config.yaml
num_hidden_layers: 13
intermediate_size: 576
norm: "rmsnorm"
rope_fraction: 1.0
init: "uniform"
lr_head: 0.00567
final_lr_fraction: 0.05
batch_tokens: [16384, 32768, 65536]
dataset: "wikipedia_en"
Each number is 500 + 25 x the weight over its row's rms, rounded and kept within 0 to 999. Layers, rows and columns count from 0. Numbers have three digits each. The size before them is the row's rms in percent of the matrix's.

# layer 4 MLP gate, 576x256, rms 0.225, rows 447-480, columns 128-191
098:510500484524509498535527508496509509499541487491437479530479497446461441508536516498471498537505526526542505476495510479520535456456528532504488507488507498491536554476515484474469460539489489
108:493489499518517475477480502460552504485513511505471452507465519525492531509516535505507488524522492500494468430504452439493497502482450502543467474484507430482493496520491446494459525531504505
106:467468487492456479545499560504457473483509478453477466480466477526503512533511494467498463500525478538541529484498504521447490455521499503487482519505509506492431477550518477476464491516538507
097:459506489504506491466459490448546522483562496474473518520535522525439449490475500481534547543505508505519475486458513464552526503513464524495522466513505477469479535531460528484501527478519494
096:413496514507469529504480512497545473471465504466486513526501538485536514523506485467519538488492496557484523506506465503532499475487484537488518470531466455500503533506490512513547487502525474
096:525539505490509506498537491477475496515493489484484555518509513521457486483539549537505493540485512515478504479498509497468510501538497527497478488503544503476497505478515529541469515501463463
106:485524491507474553485536526516494510514503491446514514470513499550527505482517469517505515518525498487522474498477508502473473530494486528478467466499479497516526448512524534486472503485486502
099:503474490506493475548497524547486538496482519494510531549522464465517510495503530507509551497486523472457504516492479520472485555481492500522519491529520518466472522469512518525525487514553519
103:498539503479505531490514562591526531503522499514452492522486505504519496497494505473499522481514465455489515533497518532555549491487527561494518509530479501565493539504460496495480509484492470
091:492484495468441474455462468497515515506423533525479518456491524481470494514508511547467505498530520492506523534485492485501480571491488474497504507511498515516457478497528456496475488461493507
103:527502511494511505497522507515503520508506546505489510528472511464501487520518493476525536413506553520484519482492538494492514527483507472499491487500525500530506479522536453471475510458528526
109:504508502514468479503505525499504516539473532534490515509474532500486494492470531502488512512480482503562527491501477505513500541498542523487482503457511518455540494517498521505518512448519507
093:502505480503505489498488556523486527511510505484516477488462467522476509519489507526496527480529483532504517495498497486476532479545463538507471502516534516557485479505510461560566464480516525
107:563500516483470473501469492469464478466495503452496479513548497521478486536491530495509536512514510470454489491484500505489467501490460475510511482461456478503505525504505476468563508514495534
096:489530502465499494527487493471510457495501493492492480530538480530511484534494545515510502512491524491502457502532479524519485463519508536518496558460503507483533503472476469504480486490452477
096:480473496509451553496505494526510488514490476496575467499539470477551475513499526488479506497484492503509522506513480477504483483490429520525501481466486525490487474470451488522478478499511471
098:525505498509538504491548504530545534508511474477488457518541499552521499494486545465474513524517450501514517542522508522452481500464511513504492470470543526522519479520467511494475525478521512
096:462485499498479507520478492511486524517502517522490488465482475512484499515496482493509528531515493509484502478449539520501501476475501490487512489530470523479519499511521459471526512526500489
107:532455513524461483479505511503512513524518507511504536510516499508517479469496488523491548526506500512518480505534441494486460512511502511506486511492517502475520508502513487521509535512514493
090:471514467521521494477495534493509506523508525484556517498494545541458468525488528495462538515519464550500536480529496513501429502541487510485501493508481503472520520489445466458525510484509497
100:492497548533524502432531515493490482526463499527494486490449454519524515469495457521522490549505518465526533495519467512462523492512502474508478468483531500498482506538539483516497481504495543
094:491472509493522516530476490506532504471512504529468452515521501480547484505511512500463487511497493499499534471501500480484484508473585496505506514506571452472546484518529472461520481474487492
103:508480491517506506472498500512475478474484515501504490473487499458456505487484487469506471512480472537480466479490454481518499468494531513487491503499533553532488489549504521518465499498516489
099:528461508487477486493508508488462497491509469503529484503501486480541498531534536472490472487551529494478504497569493506519484502535462492499536489484490487488491496486511495524524517455492475
091:442506467505510535554519496480545520539520451488453520528516473512505488509493495525489519537510543469509505492457488540511529461508522473488517463497496470536544510523527511551501499464486481
099:527479553496495463507486522520533507532517505521507501507492500537481494527473495482514539499522498537508524526543503473523466563502513408517532522541554536492424486551489488532500548464472512
101:516493530470516497460477506536508503501494536462521527497509503528499539507501535485525505538481511487518515499487511501487536509508545449527502524515488478514528507526457442521501509491484474
100:522523468508524512480504492456490520522520508498484508553497489489504543490505508562479521511538531497465487524537483507513507481498481509498482493467473491503482517457471474537497466497520484
101:540519514478548492489523503518515502522507507508486524454455514523469446523522507489503516512470529491502474510461504447485484494511492508524531481496474477473502493527517511508527464479460502
097:551435544468477464481487464546496554486535467507555522477499514489432525495540519525516480506519514502517486539463497483541513518501446462503490479514488483498499523482469437492512495514479517
107:534470505503465530478482492546492512476504502485524466462516521556517535516493478491497474492516476468522532502465498444537527501502496507516486491508498492497528518503508480540505477531539495
103:523493517461457497497499467528502471488442524488480490535488528462509498485462485492527512521474530528501496512503497520488461505543476521467534473479511536520495537511534532501499456488512439
107:540501524511535483508445495518511485533478503505503469512462482505504485518511485495439501490484496529518436564505508489502523494530478482513543524526465484510466483500521552482504477492494465
108:494501501500516487502494575487480444514506507525530505517563544505529518489483493498546483495510513479476539500484481530534494517482525532535470543480557534519496513506486507447482506483489504
# layer 4 MLP up, 576x256, rms 0.228, rows 447-479, columns 128-191
094:519510488474527495537513511497500495472483510488514486489480478484516513508475495479553525503541504466474462525536510479473499481541462488495522536507486507521507480524493489496525470445499481
107:510505475484493511543510515503476509476511504535495499522532501520496490507488505563487550495548521493489507498503484535523501522525518500470508475465467469493497507507490573494525499520499469
097:523548501508491518494487519480517515491493487537513524491500533488453519470502520504517548481492470494489496519484470483485514494497466512535506516522469473530458509509475537535527529497465481
099:474516503528530493493446482513496529475556512492504484469506481463470478514453490476527520488427480491474511544513519505501462506501413506497519483516500496510499498504449484472436517496490479
098:521481495532516466464468460486531505467530496501558521508478485496489458502471468505467519494456456480509487472523482456509506513503479508481488472442518499473491504515528501531508510495480494
100:512485499488527489508483480507541520499489533497494471501531474519486488541483512521458488496535468509448552487501535501523504496521488453454478502506542487540479517494477524554488493500567516
100:469435473480516480522482444488514470465493527502450488557485485540526476463559522474489476484514553489484517501511533529507521508510501492507529507527489493452492517503493495475536487512466497
097:499502518467514475481464468510566489462507485490490484475464503527496470501461512553530476509513514536514516529438495485511484525499558515508507483540480492506513516512532493493548513525510473
099:492477491515472512512490491499475531524521485520514517514529490524441453473513514528525473527524500518565522507501537498479489516515496518449450476473471503520501481542536479508511486503494506
092:502516494498512495499451485518529514491524485528501533450530470498502523496527488479456497500503491465463499455529465444490472502504486517517477517563468484502522517474471481511502465471481490
100:479505511478499555496535511495536524506539528516503477494481522538487446500479499549506529507546499468516504481476495562535470500496508543498465484526503468478503509539483521531535530486484504
096:491499485497460460508549534488528517504525493493528510488476504511486479489530464514492545495501505529476486507478487515515484572498509483476470480469535466463497510465540498493558549490549543
091:540510528464478485538510488530523490462484482483469556512513532509503489466504525494521558452508499475518519529515494477479504510467490458491506490500481488504504498524524515435483526462463486
104:475517525513530515494534474510476509515519470524468458508547451494478555491466469485491507503495533479524520526499523467509530468486533478482507522519537521488511495482531524527459507468508460
100:525507521500495478471460477494515447508530450515455487543497461468509481492491556478479517481481521511509460481514475479471470478546510497525485479488549491513460541509469524473499507496500499
099:454531493507515533496518509469464551527514493500483497472493464499504510516475520552535543512453464482530492504449493485476500475529478530498529484456493499503492466457508491522522483489526502
099:520498462486534513495494459486513523473506499532411486535486478496544498496488526529503494483505543459523487533469491510503514501493547472532504508530503521478499502483477482516476505543513485
104:505473467507500489498480503458503530526542477493506481486515500536433502534481466488542520513459510568482508461514466528528462541513529500503503455513457495480517483550516502477469518482490479
103:485503479501424520523484543484503509484494470566494477477485513500491518519511490482502506492466497534492501488511493475480523471538531476503490497514494544483507530546480506472518519492515473
090:487473503515525492509484520486527511525504467479494527472470542531518432467491484463463486510510510532519495477469524482517512501465499537519502525517499536519522492497443481517525520502505466
103:513521519483475507536500516453491511495476508533548546474506541499498482523450485496523517522515495495509494471457526493555511511516503536464524518547456511515486502481495475506538511506522498
101:545493494549479499546504484497515533461521504477498513543489520497531494508492510506499492487498530476495510485506468489512505518473562515502484509520549479501523518487467453472471497470523492
101:538505504461507517529545483496453490518521505503511539543491474497477482517471465458499515509518512489428494499469480496469515493488433508505495478504474515496490502479521500547484487464459481
098:544464487512527490508466467497500536517483497524500509503513475514484485514467510525479473480498547481515488541531531532459467507502492518513433504496481484514503477535540453516486492484483488
099:478477490506454495499520512471528456499494492502498505523523489506518483489522469509480469519515519474538498483485547521570499473534464493465513490510502485504510508467518464485498464463470467
096:477464455509538517498536486487472485504489495473558490521514520516499515450521497483477467479497476489485495502470485467500556440475531525514503479496491497539552499493510497464540509518486467
102:514501522487548475533483481540557427481516496532530490475468454482504539516511497517512526482508515523521496490498510523515523517518459513512492517506504504504518511494518453521527463480474500
101:503535526507537461535528537519506525553487532480514520463501433455459507516481437498465484523558509473480454510509468494531487534543473520519498495516519506492486541506524492504490464509530542
096:515437508473491492515523492515492490482544558487503432469475519539518462435508515507493509469467488479453451473470516482494498479481496483470462496491503537490465552531464488480539455456506515
096:489488537568477468524509529499461501502500498555483515593481487497507499494458499538452508512516493468504496523526512499526490477470516513457532530479513513448519552520513467493516512454510457
105:487495511515493489526516495524488495483453510503547500452494525534511470520478526514460492549539489520511451474494473476573470501533497501498458503430523499504525503512507467530473482485482514
099:493493477472530525518508529462496475503473450452539513509504503449525477504462502531471491544485485462504477493512489456541482469486518507480460463478528513545514494495468506483513526499490488
110:494487514541501464523475517494481480525509532511478489540520507501463485502483505495482460528494510482473511487495491484457568494447520452551533465446466472512478511464504508467503480566484508
# layer 4 MLP down (transposed), 576x256, rms 0.211, rows 447-479, columns 128-191
097:465525520514478473509520486555529482512493435498482475516481462460451491508486514512548531458486476470451439478484510486517524543524500458475493538530462495498480506518474524495479438469507490
104:547488478437537492577532453476528506519468530479472482484471509488502455517504481487538509493488508517482529523489530507493528544508515508473496508502461502477489525521491489528519519493505561
103:513498488511449495522497451490508512457560508499439467491429476534529453532499500483553485482462478475525517471499507535482524527542493493509493536488531512482532504489523511475506502467491501
106:485510508503481534456504495497492568467486505515529525482460477479463535466503511480438521522494459509490490535517531490445469484484467496477510471480533506508466465519510534508538469476513526
103:491509496559463515519511504494498515485483485495494488547510506476508495490526549510516493487539542515478549534470509495464484526488455477490447471482468495492513551473520504471553471529496415
101:495503476506532467459486514510537506540498493532474501491499500544484500516502499511485523510511522479479503485471528501484557491528507502489448536482520503500500506548452535517493529436543487
107:501523503491481501470515537464562485505503535482528432510525483520514493477462471554503509564458483528478514512478484530472525458485492484523463514487502491499491531533509495480486460474460534
098:457499504535508461490480498470489511515505494508532487515530534521505513499488507526483491494506528453503485536513500483479484466527512493453469497505463534485518497541532483505498540498497484
097:519505473487503475472531524523471524486493498477497480520503548483534445459440482515508530471452473515525534515488482482472521514511482537492505508549479482495533444551516505522485478512490472
093:497470461507458512459511489493504509503516449469502534533525468502514494497506490536444492524501541491514509495490438498491509536502505575521489503471491468479497497490502540488499544504514388
100:534550468513478522508527495536524518457510525518494503496522485530532471466542479479483502473521508501532513516494520469513434527491467471530516522562516488508479496461552503504486536511467464
097:503516470545483482506506481500465500504495460485528520538519469488507531485485497511480516508471477516485474506510527533467466516513561536507486466509560497488498492491506524542511481478535493
097:518497489499458502546522519496502482535545465507472527494493530493522480491479475493482524517418499480498515491472494510513507509529467471543517509514503507470495462533483497493487491488490449
097:491453522500470506506486483525532497501509500486491509499520507530511489481477474535503464514480553504521498496481493522462480490495494493504470492480515492481518515490490517522508466453471377
101:519557518475462475535514484525539445521477489477500475496537518493525516508479477468501507543492517495461478464451479469505513514483495529473482499484477496506518506470481513466517514526488472
104:546498451532473539494517518471516509515451488480468528491526512489488528514507515477464531480512498545530436553529500484484516499512510483503478572495541467494484480523514486470472505549490549
098:467469469489505503484523521505477464501502538560483473479485515503549487511511496493545505463507527519465528506509464480488528529461511508513442491459490510518497526504529464527487510490511445
101:480509474548523510474507479500446508476488474515473511466522539481518497470483505465505509514495508532514501511540486531534459549437483510468484510519474483498516499532481455505472521512516502
103:505501485529514481485481481489505465490497480495501562456465465515483518518502498510491501526489438522510497530513503464511486541485553501522506484510538460477530502520493500464525545513511496
099:482522500497470473524499490527489461512499531502522485498432474467519524501468509527444518490503510472493459483538511466466500505462482484493452494505535511477497525518457549451527525467486445
099:507502486535529510516485495473524456527480502488515504493506531481513479509512519554460456441476510500533550479462501514514526500493477476491550523527554465503499463480484518504500517516527536
101:520493513485472550477487541494484522523481502502468520536503526486526490512498516494478469497515484490494478475514499482495525505490479531480518492541511496523512518494518503476457527497505490
095:493547520512502486502482485514551475506512503497487523482491498540514410534484495489493497564466540465531566473494526559501542531475547489495513514527472483554495511469468490476500525499516442
099:465512461504491497504473446455457523492474480434509464505473485485522500438463514507511495513500523535527499512556499505502514504484478506497471528453465524489488492539484494483466495471520479
099:469455470516469520515507501479536485480505518536462516492505462487519493537508534500478489554512481524476508492517474522482454497540487516469528477512536505507465500494521530508498546481498524
100:496465467531513512464498480515495521493490451499564499526519510519468496512522478504505502512485505483485495493476501495443478448466483539514496484497489494496516507447503492466561508527524477
097:518488517504484496495523528507464510500488455484520514492471500497519500495500537536474501497500503494473475505491520512492544527447457505524492514515488518480533475536481527475521502512457432
101:498453516545521484483480522453473524474524521496491499475440496551504497525470518490470493508472497494510483540530457570473493490454474534519519525504472541478507540515485507453531518518538466
098:504529504511511456463478501510473504527499513538500490488492532534482492521483473462528508445461537495483474510479499540499550523510528490506471533490484481488473469451509482490482494454479546
096:500528514519507510465488470518493506515518518478507516509531519511514510493527516522477521497535507486495463517505484506430486497488425520477470488498544520488502528478521472553511514499532500
101:498474455520492534534463542491541551485453498498554487510505507481475509482477465491547483473524506474545502463534480503487476485535454496467538524504477525497475493480488509555506509520534506
102:476445480489497467516505488484519520516515484475497537472461501469483491518528510471502523464491510509541534511465525503463526502481525484517501517515539520536509542491496501500517529521502506
099:519461543479442540500482476517542520485464481522500541501481456508531481499496509487500474530475487532507525520529485495471497496511509524490529475476499463510491519545544527458509506529531449